config.yaml
n_head: 2
n_kv_head: 2
qk_norm: false
bias: "none"
init_std_down: 0.0255
lr_mult_o: 1.46
beta1: 0.95
lr_head: 0.0183
final_lr_fraction: 0.0
Each number is 500 + 40 x the weight over its row's rms, rounded and kept within 0 to 999. Layers, rows and columns count from 0. Numbers have three digits each. The size before them is the row's rms in percent of the matrix's.

# down: layer 8 MLP down (transposed), 256x64, rms 0.234, rows 143-255, columns 32-63
# up: layer 8 MLP up, 256x64, rms 0.209, rows 144-255, columns 32-63
down143 098:473440551492627525464523570464555549438460532545477543579497564475476473485508471485513507477524
up144 101:540525514535553450493500485498435529518461543591518477530483448511556529457467454492529566473538
down144 095:496488537464507481534495481526541451490565472510587479522504466478468462551476450601450459456489
up145 106:483436502492487485534431506445504496516505491554513453516521509510454470456463528539481474584513
down145 110:568431525495519569529510564576426509475485505525445542463549519494526522533518486466446538441447
up146 101:557451515497483471562475507561464452475466441399508529521511480524510512504452483489535577538486
down146 106:505537489559476503532520498501448492483519483600536439515433566538540511508572506483517498476492
up147 091:461551470456426495503510473521537576481501491500447439510499472515537541500483497503541577498532
down147 098:547562442496536550444504507486582545520443560543472512512539522504517552533469461558531510532525
up148 097:534548511471506449515504471489590543536430475493499485501501509521473419484549535426490536461596
down148 088:545540466477527531513518545505524511541550492520441503457517558530513490511465517506519480512439
up149 097:512498501512489448453480427521504488560506473564540482494417525507608480519461546473484505495484
down149 101:602424491510555466498494554473552458585460499458575486472472514503480545505501539516436537489439
up150 096:412544491493482495512473577451498501541480432551467505529429499484466477388436509533502533502532
down150 095:538601480495556450525484540514514422456505482565479458484551448510480511473540535488535596483490
up151 104:535502532550542507507513510537467524534473475491491561402472510509411550482453453509567493466548
down151 098:469511500532479552407438488461495583522494517518540516474429386501513455483429538531510477523502
up152 109:452514549493580519526545501467511525520510456489533404456568472555498391500457547454494431440529
down152 123:529442507509545448468445525539462469549468465511512531541562590452518564553575456518446518446480
up153 105:444511526510499529515592480479432459493469478549566518524485530511537479488539533560445502515544
down153 100:524511434491508501538475525535504577514533556481490520435509467526541509512504465466489445561459
up154 096:497490532512475498541473514485501443570520531533486506500452578525427478514479510429529509447543
down154 091:507491522458478554482518489506516504542493520490483482468486467529510444534521503524497542487519
up155 112:447484496474478510511478489484476482433533444463460443449482484526566430491529578577484515480471
down155 111:512493479551472604533499530427499513503438475416523528471530574512468447489551483503494553479539
up156 096:513531555522545480480479490488495549526409424498522514512479446500505476477536498509505510482501
down156 097:506505487478516418493543505465485499457554432517533480473587519535504497538546510478518524464490
up157 107:497544497521474532498446518517521446540448514545518514529491510462501540458416480478472465506503
down157 100:413433542519474464520475455492498521472535481538515571512455486500530436540540516460450500484575
up158 105:436498431499573485461480555539464459526417522488457483427526531524492492469518490476493447478542
down158 111:539466534482449539493504588560528497421463412431448489531546445552552465541469477532478507486489
up159 091:511502501527449467545421457570548520497466520519490517494449531573508551529416485469525559489509
down159 098:506452465522575461489525482457485458455558493480497615571467458522469515482541519495449502474580
up160 090:504539496486483521536470437472513461525456479484385488479444497479504523543483572515445486520504
down160 095:552531423451486501509491497555485522467529535526560526503522516522482473534514484516516567587459
up161 096:442563483425540487495498482543461467483550513461535465447485489463520533449490547584565549463423
down161 091:541484516545501528458499541494451463466545495521471549481533527551467485519450398489435485593516
up162 107:457459550487466468586448505445449514471486494491511485540569556477486508471490542458569477514498
down162 102:520498458498500482547503524548449473529479515496446431512464525585428469494432585479459505500513
up163 097:459534497524508497436600425455499524555500520537501435523536498463524525518430542547517423530594
down163 105:522446488511435478435456475611524468451567455515490495511525502545515566556472459521540518501478
up164 098:552508457447567454467544513588434416523489465448525525491487519521500493506564489470492494453585
down164 100:433556407382588491527478482454418500484494554487457503505453463519514495497453521502442477558491
up165 098:488422481543490465499608504443525495502471509445514484485491501541509452589465468468497493546538
down165 110:513481515548441534490509496487467478561479515506479432537531511428566473444556436476442501519435
up166 097:497526456417566516445484495508552536496550506520490522409494533471432545525462445479520563491418
down166 092:454497456513552516426532460506509561472534490485495494474494516574503515519503551435577527435538
up167 100:427510500522490515507456443528451608507590534468489434505468481560493494519533485590516489422508
down167 099:523504413472484409519426497509520522507556471432495523454489503448535531450443483548552484495433
up168 093:525518477548535530532473524571435499497514492541567501485465489487457485449460512444498503536510
down168 088:490496495534451603568443534450522525513522481510505532526540440484473492521552459489400446520507
up169 103:481471454534488503427563543518473468594458527466517441453537520500492498496512523540411493542509
down169 105:484503493466493464549519489518533474475534560567478504485565472461506460496553524417488542489566
up170 095:433465396491482500517515514462529517491489488483559501521546542558546481524526513538450448534432
down170 078:559515562507472525508501447554470524499531534548458412455535503476528461460482487489543491536507
up171 098:440471524524505512590485507469552480471490529494524575428455453461448456467436511466520474467491
down171 100:563498545517482556471548545475493460480561542528484469533528521531535516562547534466506448424473
up172 098:519503505510425446478529490543489520480481545497522498556559573514581435535506480537503471507557
down172 097:572506536518588539553507518476460541533529512521491503427430567473446539507483545482553487475486
up173 091:515459496528545485505583442535460474483473465473525480462573532537499508524512523499465443551544
down173 095:484477528512418511493513471517494487513430558476473501533456490536555442507528471568457580428558
up174 086:454502510461490491484433525505465558563477516523539504554483485513429487528499519478373484518519
down174 082:553529496483485561534510472521549481565481492544438492447520525490515540403561476496497511538514
up175 098:511531512470452494512444490439561531520539490465430518437522530502534475493494442505497522570530
down175 104:542561424535504451487467497520525492496554476543561499502547512571445443524536436464480544488532
up176 098:484491506510543490490512482506392510469502475508566499495507571466540517517504437517480488507599
down176 100:532508517525448459463524573540539401510469462481500506507494510541492540494523535535488499472488
up177 095:494578491530539549485566425440482458455500486452546430456433499583510455494513569572438522544534
down177 112:548477411489498454492486522540563478555502537487489478501527523462514498479507427529524406545481
up178 095:463536509432535519430562438483514554465501539467558466483555516503519500482546489523519452491560
down178 102:587456433509490556479562449494485527470563477444560525482540506523430535539527513513462456503526
up179 085:413563457489468487523430595527504534517464469469524533447441501547457506546451480421566578481500
down179 092:565485522486587438543476491476418448493558539512490479497538555499498505436535409511519475443486
up180 103:488510511495535465484493499566439454459503570496529538448545585486448499527478571466465508479448
down180 099:533541449447532424528444453494521493522500481541540521559461547591506513499539451532487433432498
up181 098:475473560505449482510522421477439486476493498459512413506547543471439465494457490535490526544536
down181 089:430456488470530574459468505499475481544553494539510550501465483517561469475502492504418589543511
up182 101:464479470476534470430492486460501436479506562540483483436525490512447564510468520450445542525486
down182 113:534519468491499457534522462505483494524574486491476476458502538521440488498514475502535538584485
up183 108:478453497489484526483487505510463458500508436511484414445448527510550492499561544491489483480543
down183 107:534451487479499440542476561459474509535499511578542503468457510492564544523472526555478501481441
up184 107:450512496489551526507484428506490493523543504463478443493524589537471532534474517529509501588532
down184 092:545483462432513426500492513558481551548560506515442472482470454491502472489522497459568508541489
up185 097:426485542495436499492551459467495497529528500570425423474428512569438558536524512529470493547532
down185 112:546524532501511473538628483536537574552504435535497465485468488504463570426513558524497524513453
up186 101:441481502485541425447489466496479556538472444504477506518530508501473453461478503513520475519569
down186 108:546546441529501475427487518545462478498476518470500556535497488616540432508475473479531386451519
up187 109:517507507589464494584477504592494480522475488475505498490469508552439495437460501533519440544496
down187 108:513438519443483481463451472520401515488506492475533536473507555506561523551476509519474469435481
up188 101:460551534470483546455389459551442494520586499467479556518518494519618459536516476489464480494510
down188 090:472467536531484412474545494467446469569450511535508551539531464466388539475516452455497559566487
up189 104:447497527468551514489466545439509577549527501487569469477570536535501506534488531506500530470514
down189 101:521499481496444494528451477556465501506569481515466446552430421567475504521518430415431535531496
up190 098:508470514477560525488519495476496491499521384490502480539570534517494520501428471553565503482515
down190 100:519477432457519511451489452545504450471508493519513445574477495520502451528586532552519433514567
up191 102:533516609528478378579494514510493465538489517502573530457494542514542478416493523475426485509517
down191 109:445525394451502473430498499538543523504525510508457511529516507510529491483528570544585583521499
up192 099:449531556511481522565447519502463457518484383414541458474557560456496489510546523532500449457506
down192 091:497523532474579577501547435494514512498417479498477495480420542526448548508565530518472490491446
up193 097:513524522457469477448533534493534518519487514579545481498435434534484431467463485503470566513509
down193 110:504532534530517445567505451521534473483574529565464412409469539487510513507492531503530407473442
up194 096:520470461439491461448516513517505465487500482491517473531539465535468474489489523567457489505510
down194 114:495480507501552472532475418458504478430465575529578551506529527482416466529472486479513509493537
up195 094:461508528586461550494443473573498496454488533441423453499466515514524565479413465511496526492507
down195 094:502499406499499498540491464468527527498566467565480517492515361457548524458461601466472467516492
up196 104:514402522437558475564506525472498466516496501447546465445493428512444435497443499471570475453458
down196 103:514553487485496520540459472554438480489510484500477497473572553470517534467505589465558517590413
up197 104:539504502471416463530528607472492508537486441498475470489552501519474496474428516495476443495397
down197 103:451477463537467512504504496489555467485463453529479536503520559489454514394418511454556483517592
up198 105:516541573489498471457524549517479510503525503442540471479513555583458506527509518444466472490467
down198 102:521517475565488494518454448509479500423468472491461463475512500482436497514551495523508532490464
up199 102:496557539423491456471472532514509448508441421579428417515500522520435510536526457459497517524533
down199 121:482469514503516444567441487494429518368479475492435495483558540486479526461515487548530568509544
up200 095:570533491494518505435423490531472463501517528507470509516436533503482557463499547459396543540572
down200 087:458472491523479530561523437513559489497541485495566485463543497523502515562497505573528474487414
up201 101:534567515481546507468468487521506481538493432436543539482465484484467486531482577441531469504517
down201 094:405551573469527460478535550507525509510455515538530486440437469409517611504494515486532488519481
up202 087:456439562490526465504515531594441539543471485491442557525581528501486560517474541566513544530509
down202 089:510454462559434527551520429464498529516485453456470547464516494458473506433518440507504438455481
up203 108:462505504537511507460519539537518473490486481533533461511522527501492443473474554606514495487484
down203 103:479503447556477462543478517512372471506462469546415510522459483502519485508485494486459506553555
up204 109:543514479475494503434470516473492464515515532487533560488498488460548510515507522479452536496592
down204 107:505526558513502492541477492507495571524464630499485475461504463519492443468455502535552559540483
up205 096:461464475446426456414518536468523491506493586530538421510559427561532489460550518472458523495513
down205 109:484503467548487537475520467520459509476491443525476530432521479417508416491568503491488454496494
up206 112:457482516498536471498496453443528459582549478442493463461473539613422542499496483449483532542475
down206 103:478451514514493486476510531508474539498496522484545481480515419498566541550481502463482569445523
up207 112:487523550485427504526486544449464551520416517532490475487500504464513507449455511557466573586496
down207 103:487557508472555460473499502483526480389480484436477489516513566513525491569515481479583479501512
up208 104:489492516491564461447484502532520509565469480504534461485485416506479552543497495448394523555502
down208 116:510449466526410546520527589494451483500506452494586501449449485538464441487535504527547491502460
up209 103:507507576482434507540477452496550458501531564506433461418499483478466475475449551476527484549506
down209 106:454531543515457484471555513528551454518486554470461508527505525458470519478510504602463474535495
up210 092:493362467543495492445488471511483513535470436480534485483472457524493463537538484500496501535511
down210 095:464525538519484454569516547433569504480465446494560569429503485478514488444500447488441534485485
up211 101:422486509522516518461486534515476500460445438448495549500475564452491441530480489493460506448491
down211 118:470478480531404476470504487475486418468598450554460498475519482533488505445565564474511523505533
up212 105:516499445481586473520480458484446551588492470467482497469483490497567529456486418559512490528525
down212 112:484548545498479514444592462516522500416424561484508478428561528517534504580468502530505553426604
up213 093:495503552526457509489439509498459447523445571461517495459582464522507480515450424501495455493505
down213 096:530507379462489481471508522466531485446466522532429515550542546419549475503490470489509473476514
up214 098:475507588465535523528470577445489496567371459465547496552487456489463501516522577511517485406534
down214 101:446480478466505493545478513550482490528535514501499564509517527449498497466417473468477384511535
up215 093:524452500524464481529445516488448511534532577437464556484525422523497437493503510422550511545476
down215 093:437484477548523551478541446597490543451540462417516568507514520481488473475521452553500574513561
up216 108:530470524527433571544412474504447510551565494476541537494464456520490443534568478444468511513468
down216 105:461540485545466465495536475483429556521489487520475500476523473549478512496507476585511521513536
up217 107:436509477494486534468491491519514591554570478506467517438531486531519515527487442451460482448544
down217 111:524557519423557481504595530409535462508475493522454537533493538506486468488521459545528502460442
up218 100:425517539497509527439555467532469471501418461481488465469535498436619523479557476567514484535503
down218 107:522492478444500456467549464563531477495581515428514558432474472467551501535485509555527480405454
up219 099:420474604467428520440468558487509501473451507553451448532489495500532482459461508505532462520508
down219 095:510515495475483579528531527511493527481520472452538530462517484448543512549403448499512462490449
up220 095:568464483493472504490552555496529463485466431421502497557589547532510419434559488482506435508540
down220 103:482525529519512466429458479443506467513447514553524448494505487504483614524514615520513500394546
up221 102:514508514529509524480553567499424522531583471511546578456448432490499443485474488487481537503531
down221 108:470565441477564523495499490487467511542455522493416484553495501484465566433567516509500488486468
up222 102:579477564444477488491495510478477458501528436549545423519484542561555510460489533502477514426519
down222 102:463490530539457505465461466533503523550428485538449518483467537507583493470557498479487466476508
up223 097:505481469528489493444482393509488463550528446444526551534552511545487423542436502448530454445511
down223 098:466569551494510455505537506451487453587508597453564448568525495477516416499546523549533586510451
up224 098:517475547486486508532483514523464428521468479526465450566458506498353485512513483485552543530491
down224 089:449513518493430525504518492468535498549495541450559467504478567467563491475527498494410536427482
up225 096:555471544521540483507547442530489558514499453538529515441493490474505510501469500530449492433532
down225 091:412528508472507577519508487554565471552439480475440499522466469497504497456417516467529498515571
up226 104:485498428531513466492492488506541452482467501559481530468471500584555528538508516458529558498514
down226 096:470476499484482491432512532495487539563459512529471588517492527506448505523489459446554447476524
up227 091:437547554494501570444521534423506504574571491537506506556517524525568484519466452435464542524511
down227 091:446405513437477549535520530482475496469494545512445460533511509544493461533500504592613541478433
up228 090:489473500524401411445495517530470495486490492467465524477519475504497467524444486503395502447515
down228 102:504450505470471476427538449473532484598455498486535449501545535525481572554522501533467449443459
up229 105:527519509524463440539428486510517462519504526389491532431497482509498509482448429457503546561550
down229 119:504464486556478475500505431510504545467488419477443543513501486490539517431494501431543458470450
up230 090:504496536508511516495527494394452507534483480496516509492453494563610560458460557436556510414483
down230 099:523438485431505496485487484532552427510529506526511493500501617499457509561530473478455490507413
up231 104:502486493492493442525528517496514511447552477478515477454510468432523456490504534443467469541631
down231 107:539430501506536429471532519489429462504431479527490504567570544451517544464525482472492455512435
up232 102:491495535468458524487485542508480518535498523468422558434503551510443484481514519495585599540507
down232 090:509537531564528423516574452483471434472480487512447464528466460463462570490520512501561503541527
up233 095:441487501510561550503546414467384417513462479487480488452448453528471601525477536445436527554494
down233 112:496530452478559407527475488518525547522508505433500501616513504468569511552459534450460504474408
up234 093:547539533421472437498538520510534582488521541493573478526527457442513516483478493441482527497527
down234 102:554516495537498514505518494467450510655511555453525509568466485510484456446549512482497514451505
up235 096:520581502494522486470493506499503483474437394527564440482477458480498526493414495543463511451495
down235 092:505579486463498448525518503494450550478429527474458424548510475553519518503531515451528467530524
up236 111:517508548549445389501496433476569504471514386484484481482548547504511551560484539457532534513491
down236 112:456547523489485531533497511499480522584549484427483555543484464474454500479520547561470486562499
up237 097:533563529391506454557486522508491470499514514539497451505568504555468539485516463483438477455539
down237 094:509477477448498502466504507515488496554479540482461541486448480499468483459435403510573543502534
up238 099:473460451499462509471514486469420534411560438542502501488519611568495416562510532497476533501530
down238 095:506564559482495509565482534442552462482470486464527453542560487490526535498508471494486499485468
up239 100:499407499498519550476485525521503478548469450468491564489520562472424453589492498500511481477588
down239 099:484494474489577432496529485536460521505523527572561421532466514514505493470567521583481465512413
up240 103:437527475434442448528492447484496416552500537474530489533558472489512512458497554573541436558540
down240 099:541560515510531506480538534495572504532522379460506541494493498519483564503501497516486466529494
up241 097:442536421504480451500446492505486490480419464512541525596417519513525447529470476431541426563470
down241 076:526499510441517538544475452490530486506580508518447497416425505501522520529585492547466497480480
up242 120:515536498490558486478494515563514510527503474474483489511520548522385453493449426486520495481566
down242 098:498490547492465520490538495560444533522423495429592465478475514468459505511506569559549524483493
up243 102:481531476513484424527497486525581582503455487572487507531540483545474531567499472431483521478486
down243 103:484452473465574450523485494472533482442448477501422498466493483438546478502460523444481513528459
up244 105:540463502492503449535454487524479551600476519534569553503541544437477509467424470493504434447553
down244 112:574504421439497478507524509511460436555449523474507507471501464497436491520472505529522515521405
up245 104:428482410461503385490461498493480510513548491462531492539527529512448497456484524457481541567588
down245 107:507455523546465546503526477411544505448517522534461444507459486498546448513499521537542471417518
up246 099:465570511525506482428561439488500475510423470519550455571538499476497496504489431578480542517545
down246 109:509484459480543466558504483499456591485501547472524511506467552464504417481516526407572472508471
up247 103:481530498540475517476514546466398439527521549511465548494463579466492533544473529490487511501531
down247 101:512545473511519465491421579467442484500503619529459508506482385499470553464490570543505531447497
up248 106:438480527461547486506410490469489558470555543480422511424445530502457438459508592454543551549508
down248 096:509521478495484568502478471510505532565435561477535515553487448478549535561464465550544520453445
up249 102:447529482418551483518523542476426520476512535509484459480456534475486527547493482489492511484509
down249 101:481454473521522549500524425536499529521483434441532543472546446493521501532491485509492430563509
up250 107:564494545497537492476497496537585514514540463495487475498562452554454520496463439553481525470467
down250 101:543575520531528486535550481527556488485523472505467445510462435526501518550480447518497491454447
up251 086:471482550485450559476473485497545482436457516467476551453543494520501495466569523473486450533462
down251 086:527517472465540503449498532606494461462590487573546489496409594529488514524491505515518508508499
up252 114:443503544579512512506452512495467493522477499527547383556485546494505382490442442500486440513504
down252 103:546567534479477578520501438472526560507514527476477560500537466508457522383517523503470422508510
up253 109:453524437565512521512448440489472428548572421398535527440540489487500504497502518482541423500487
down253 105:503437539565486502559488545507472451475459491482477433479575560472514532517429463444498480528582
up254 108:496468466553460506589479466498495518495558605528528552544517499555515488437545502487440413515517
down254 112:502496514472552461498557524519542445421497455443480450541483504490490516430540455435487436490514
up255 103:535475445493509464424490454497555460493533525538545497509534530521526457459474564509457531550505
down255 098:496555531527516483527448498495498579542549465492452492514443497497456498564570562480480520456528